Each number is 500 + 25 x the weight over its row's rms, rounded and kept within 0 to 999. Layers, rows and columns count from 0. Numbers have three digits each. The size before them is the row's rms in percent of the matrix's.

# v: layer 10 attention value, 32x128, rms 0.168, rows 8-26, columns 64-127
# o: layer 10 attention output (transposed), 128x128, rms 0.153, rows 8-26,40-58,72-89,104-121, columns 64-127
v8 103:526467508492500496469524497522497509524508486494457501478509518494558477492533493487515494552489509486480472518507505476504463481501524472523501539566546475536477512490542471474538488484510490
o8 107:503478497519519484518483507514525469532511455475535500516494501474489488493452487534486504499492489488507500503535477487479501512455512487501490457484475499474517505494500555481454454507483503
o40 118:508520516504498475417500505460463519481529530510514474483471503509499502493517469492528483480465464566541475519459481519470455503499517529478488499502493454498477530501488497474533507482523520
o72 080:498499466505471471547494510511535522460491459485491522463497517521470510504486553486504504504506530525496495546446532485514524501500478528468524501523508505495478543479516486514546492498494487
o104 103:504541512464521547498474494488500475513478529534482527523472481499511492515523515497485487524511526477480528483510520494501515447529525485509499521496527543537517408515534466495490528515515528
v9 089:482551508536499494474482500495474487483493512437485491532488474502489496495450539465505523511499569514510508483529550524534506505527455489504501486474512475486515488437537515514524517519509482
o9 080:519494502519464491508505485474511518513507490512498403468494533540493474506518454527514511540523475512508450481462504488479486439497502518482540513507527510518493474550509508510522485491501524
o41 099:496482514527443513513510490489506464491473511467537495535522494512520523492510544518532458548497491519497523488538501481459488484503511487479495525511451502477478489454559510550501544484484493
o73 104:506464455494518486479484539451510522478485500518447493476487518532506463540447503483478494498510516492495481504513501549526512502487504448471470512504461496510520508493504525462510448496497550
o105 097:495507495458525489509482491525531483518502479512512536538494478460486492498487531514475492491496499513486498498493492508523539498506526470529511500553516470498527555512486511501481495522521487
v10 099:513539487501474533491481469452486502535500474490474507504519501536488472438484511528474467506519518467454491521499506513457536514490504496494523465477482510525513475494471501483499477469467545
o10 095:475511514524499507488459510529510515482486501532515456522534500487525502540472493443504547482473496479482498500477504481519501515523511539532488504515489438512509479538508564513445512501497471
o42 125:523478505474533524489536502495484520536507442468470548492458492513519532493521513531485464534510520486549503500485451527499522468458499532509530520500484556534501483473496467505558505478497506
o74 088:486490476493523486531485452480453479497489516522516497492538495510460472498494472496480513478524495536504482491495522486501486518511469472468502501503523519530464548510468496524446484499516524
o106 096:489511499507477496493480534508533536494526501480504494512510496483496462481480527502497494499466485513477489508537549500479529482483546531498504490477507478454529500503526482490525525516495448
v11 094:494532533527545514478490520501453534496514545492479500461476503487519475481495481522459475484491513512463464508509425446519560515510537484480524496539473474520511493521492464496511520450482539
o11 106:523477522461503501542500464493521486480538463502548502540490475463451494515508531540536527542510473453531487490507537521445486487498456506468477543480527516512533460476498520494478479527526526
o43 109:521504474518520520497557505471501496473522521474515512449446505507474506463540503528462478489502507520474508510539481502511535459495487494528553477513517520490473508509500484465550494490545532
o75 089:500512515476503499498510521532489556520482543507461398556525523488525493498482508461488493443473519512497508478455504447521469517509512493537477469515483480510456488506470496528500511523480430
o107 097:471544504493470504433457519500470475524472497491494543495501465522546483514526520494488468540484483504505449510510500516470561475493500489502512554502483521518524470522512468490494464480475501
v12 103:534473488536532544483488521505521473542492450528490499495513473505556460486536501493533528479499516479448501511478463521497536489536501531498442478500481478487505484478466486505538467509533463
o12 103:480508481474498476488504505492473512474505529500489440505505509495463489499510515501502478479518493543491469530474510495484524505507544506505539503487480509503511478514487510486482518463565506
o44 109:496477480511483486497475506472533452489437501532539547497466488516533512549516466478499491522479533508534544517520479472489489489515487506484463483503506474537499537516547505488476473499489507
o76 108:533473545545537522492504471495475488514497483480468488480492528487519505459476501494490508480503483496465512466501496509530501515486510507514527469519514476458490521461479507514507471522478511
o108 103:478549506513503501511493527564511490547511485519460499482537501511509463500494527487511495510479498491527512495489496488484504448496503513521459508477520488460505496514518477494534512497445467
v13 110:514519492500492492506498469499508509488507585561513503487472509539446525469506526487485498518530470507493539506483522495519531470526513544509512477569501499501484487515506503504498510457514514
o13 102:514501493486484491492529539492535508492519486517529500494489485466473471499529506523504518463525511523521496472519541515471487562528530490452504542438520482476489480506496475525479531480514492
o45 118:479482484486532473503473490493509494510504487480480470487509488503447482481440475531512497466572495491503496488521456492516471489497502513495519502489553516530469538524517561488504491477470463
o77 099:492490489504449509477505486518498473514469512501485531479530485532533506504538516482492481597452539532518515533489489473513522507488469486508536513501454497503510501498518457510474503516496507
o109 082:533548504466506512507501525509507526463478478531504471515480535526540519494483502497506540513500457501484521500499487507500515466504527513518495484500489500482520508490495508529489479471492514
v14 104:497528468505497507512492541517479514489501508492489492534500500488494516467513462489510500487517508472515475486508515522522490456484525505481516536570491492534494487546462557466529464484500516
o14 096:507479528504491540510499508508515478560514496519503484460533519504482517508523514450523513507512479492481585511501500479488490509487516465496458459519514483484490508464509507495523509486485495
o46 118:534486498505497445522511481500492525462493536450496466494539516495502486524498468523495496538518483488525467509528486456511509487477440537560532511513511532514488502514492513530492484503497490
o78 098:511496500500507516489472545513480469500497489507476499526467505484489469484494538491481467457484538542508471513455514534531513509504557471466483477481506505473475499520483528477516466529513531
o110 095:509526471515477511515519462493522509492491502495503532513503479508480534528477504545519526476535487477464458500518497499520508474488517513486497511523491433502542553477489493517503519477549506
v15 099:536534500514499512478455501502513478557504545474487511499524507520505547486485495497490497481536495512526494469479469452506471513528488483513535498520542506508521480504555457506499509528491537
o15 099:512468487474492511528553514497525550490500521446487513506474492461511493503496482493490503522486490509502507521474483497526485525484507491549502536492466475503473490475495517522481470486523474
o47 104:514522481483483541493495494529484496552524508509520435498478509546533508466477513450446478513486474462520515503504483495499506480486487495496533465467507515489489501509460486523527492519487527
o79 095:491468516493544495506515504526511486478511519514521522524553542530473527521539478531547509492524534511514459470504504509502476489494489553515506507512522569484473499529531481483480522470485516
o111 104:484500511558511479487475485462473491502485465485486547483501463479468516505500512475473490511487528486474529541525517470468500509517539483490488501508504458514536526523546530507509500469510453
v16 096:513562486526511563473529531478520483515494481475564488468512513511477467530506521472506493509485560509464473541529518514467487497538474492500502481497548518515511477468489509474454479507517445
o16 082:478520511456455505505478476496507500458485533532498465513483486454502478499555515508486491484485478477561466458469472517526490503502458471509505510516481493505530511495498515545476539560482534
o48 108:461526489509511504507507488478519506550501533479498498498488488480542498514523519520458489497461503509502530534499489492459466497515490484459478539484476478494491539489520454535488494520445469
o80 092:518479500494465492500544526505525465449501455478545484484491532532472530506496499504534517495506531474447499531492493518475539537479513532500546483511511521498452482516458506454506500498529508
o112 099:518497521494528517480508502549492492473499483518514566519479497456486496497486495467499504526528503501510493459525527478512524477495514500482502461506544522515519453529485547469514475472533529
v17 092:514465498482480474480489478488461521494506471503473499511457519538509480519519481467476504484432519489511483495537488536471477448467532477492504505460500481519546486519533495526503464548484511
o17 094:496509510498531497522525520492479527472508504530542462473530502509510489488494528534469484500484501525483532484500506546485492499514468548456488481467473540508476463486470516521533523472516457
o49 126:467517505517497511487477508489537507534488526505495513501477491508540479550531476445520493509466494506513470518481480493467504528494492483518489501505495478466473478505549478444447489556534556
o81 088:509522516475472500502506498532503498479499461493497469549541494529465454499463459496489518518499491463516481498495472486531500484524493501513516525471538538549485518532493499531509481514498484
o113 087:526473508517451516479498502482461486487478522496461494483446490469497515460506502511501492481460517505513533523468496479527508446481542446503507485527460432519540515549497469486491482473505458
v18 093:478512506510505506520503470522503489487491483499509504477479536530485485504447484459495538497504532543483513468495554470479499510505506533521525503506498507514483487488524483478538487450512515
o18 112:519507491498487478489525534520476503513485547503493523528501535494516473512496484522526462491509492522506498484513495500475501491531533498511488493510512487507506530479502445531476566524487490
o50 100:490489522483531464482547515493549522562518478489500520442501474530460505532525496501518515529521501505487500513461516513519502464501527543481466515492492476514491531475483518537498502421460530
o82 093:494535482470487521520490496539477468461469489505521464467521518500508478467494502502511524516483485466496498470517497502460501493520449464472522494570512541513494456495501506453544444524515475
o114 083:493477517558445543510496477475507479506511499508524473521499465447502538512498554490466501489502497495464522525506484488532486506492534516548492473482517467514492468508474467525484493510512500
v19 097:497507475410530473490475484491537502499535531518483495462478495480520458490500493490499477468492516488480514469486531471500506463485497487504483502529500506558490506495485503519448488509492506
o19 094:507484506529519539517484518479534502502497465529526451466481521502485537492517535509504477525488509503557528493530545533463515460508503500458483483503499521466513485493504521497542486519499520
o51 112:507515493492508440460551494539475492473509540516469547554541482539522469484473494526487494504501526533526517479543450493511471515500499497517501471533511530493513520454523452493497519508496483
o83 099:475516499479480541505495475545465483523486481479511484503497485500461487508536489468487525487481508489436487484427471482500519454462508481468529525455505490487491435499466515485491460477509495
o115 112:502471486551478514521522495449526497520501509479545492500490532465528510526501492502513477525516512511462524513545528492504504533508505530544495476502505485501473521488543503510465531526495528
v20 100:524487485501533509530494513524467551519505498563472487523509522505459511508497526559495505487477500493560521535472523494517479506462514469513475505506519515527509470511447487525500528480528504
o20 090:472524521528497524457485511532486463492524481507493504498500456527508522492502470483515539495476489504466493542514505521517485520470520493518540525469510519490499498481496490472498471471520513
o52 115:520530479471500486536496531484507542492481520454448538484486506507521532492505509539523500471501518515499488484496497488468506507515497483511468479501523479494504511496478502457520520501489512
o84 080:500509489494463474530494492522527521509510532547511481516459508514504512507489511502482523509534494483505521482521485474546506481472471484513499515457503490518500531547503478526485502494466483
o116 091:476495501544488526473504476477484507515442455518491536468514468493499470521538508490496498500488498494511525505471499510531519464502519532522534518541475489499531517466553480497460488506480478
v21 100:511531500516498509472494455464548474495502495465504498517497509481563516513495526485488487476497525492516497524506447489554488485461479474460533503526540507462486504527452504517511495544514484
o21 094:497494554508493487513518466519479484519481515502505491473461489466497545496520436498503508520501511500475496488522495490449518512442476516553499487473497514479463504484487525529486478494489520
o53 108:551514475466476484535520507510481517517503481508497484482522536516496456521481468516535480485491473478556503534475479522511468501519484510487486528479463516520459466484474499481471543524497482
o85 099:479528469484493499485477521480494444507527529491497503503514497499516512475530565461486492480513493526485525514525514533498501523538547464508512492543514462505555564480502520449525495482491532
o117 102:475481504495538567476507484532516529495517463513535556562504483490486453500500496521433526522481511519508461496492479487513484455475466511507517499478476513478488524490500461492509534510486473
v22 097:485530478526502525505519523527436472537507529488504477478493525528461534494469504499520540511459501480512507523472512444454495544474512491495489482526452499506490518519451503472473531510496493
o22 112:472476479510494500539481512486509520474500495532455519519484482490507525482509562489507527493519538521475529490498490501545511485488513536521482476458516490494520502478478489496472497491463511
o54 107:519463480507544507516527511551461506493489509469503436434508472464511495503486490503483511510479518497498496524494551464459501486503511506464527493523560535507496475504504493482534526485507469
o86 098:520563525492480505489531497521530515511492511482518521528520517548473519515509495468495438515482474491499549506521502482497505503507513478466480479497486503518473514520517483489496465491497474
o118 094:503431488487499528493496476463490463502516488507540494504506535514479530477511477491492510513507510465460492495500438522483504495493486461508529530465474475460527471509493517510489524491505499
v23 102:473535547496504466526499488485536498543497489472495521489450512508495436483499480513491491478516488505482502509545528518472477461484456503505490508508574501451529488492480460526500486487488492
o23 088:499453508510491479500515476471499508473528502490515492506551465516544518507519531482499483525528488512509492489511511517529497515494501522461504527463481502494558464493477485552510507502540467
o55 093:482445452510472490532463548577511511461474500517492479486500522497473508500504469528485526500505484473503492507469495492500499485513517512471501515538448472479458497547481501472496497504487486
o87 089:472534499508507500499526488507504488545479502511521490488483489511477523489470507513516512485524541516500534535512511463501478448518493504533520472533574549544437492515539469472517496484481526
o119 108:518555515483470490486511507471517507513506496502486513535492501529493481518475509482552535479468481476473522494527497541487521558507519471530482505513524452482542495479496521474477483509480512
v24 105:489490466473521520536497512517512437492471504496473500513502509497487537526480493452527503527532508464520519533484486508462511528474510519495514506491537525500521499500526506506455499492489494
o24 107:504535523507493500484527508496526528544533479523497544512478492505499496472542537536534483510488494548495534464488516504482536481479508508495457498467501452500494537446479477501482491525494492
o56 108:493472481468532501544502491486473487488474515458538510499554504503505486521497424509523482511528506479481500480548492530465514541490505486473500488531493551490499515471541509488497530494504514
o88 111:509476498490481512503494527520500475487497519510472469494462510496506514472511498478511570459501506457507489529507455459489469478503472505502526509463553543495492457494510505506515530485494497
o120 096:514507512513481503498536475497506510496513490474487513490541466462520457518453512479445503507515531516510501518486537500517517511490564500498506497514500488534515474567499486514511465518506508
v25 104:513494523494486527491456442519475495513527478474526499493558483482517516478514474479545505468526477523482486518544522520521522500420502476500490513483493477456503479472452505488504524475477514
o25 102:476496529479485514498524512497501531486497544509484472507518478522529520490509504521478476535488499468487503465488493463512523483508512521500554523421525553520522461512504487530516496518568505
o57 098:528500514496532527531525492494470461533487507506520492503478521485475494503521473481536496489498482492532466509476475490434506520502492507487493509502520519497503499543492523468525510479539497
o89 093:488489483529485505512480501493488508497516471517526524509511482485475492498505522487504507483490502519511502499547570536523500483493518476497476491526494455485517499513492494515496490518472477
o121 073:465478447485511481469509477480502515461480508492495467508498488453538455525487543497490502488533496489526489521485493544498480477513441484491480495507476512490496463475498521488505497511461484
v26 098:492527537446477557508453462526505526514513535507480488483529480496536431473512483466488477517479469539484517485502516486474459509554504501511512500513468516471498486534515488500509472545508459
o26 093:473485487535528468484475493494476504492515474515547539514490484482547504520480527522467516492487526500525506513468484473528495477517530523489471507507540517506519517544491508522478531494500492
o58 109:532519525495516518493499502535504473465498518480496479527511524490486516557475459512506483482513479479485473464515491549511497519465506535529518482515518493466527505483509499503532481496518507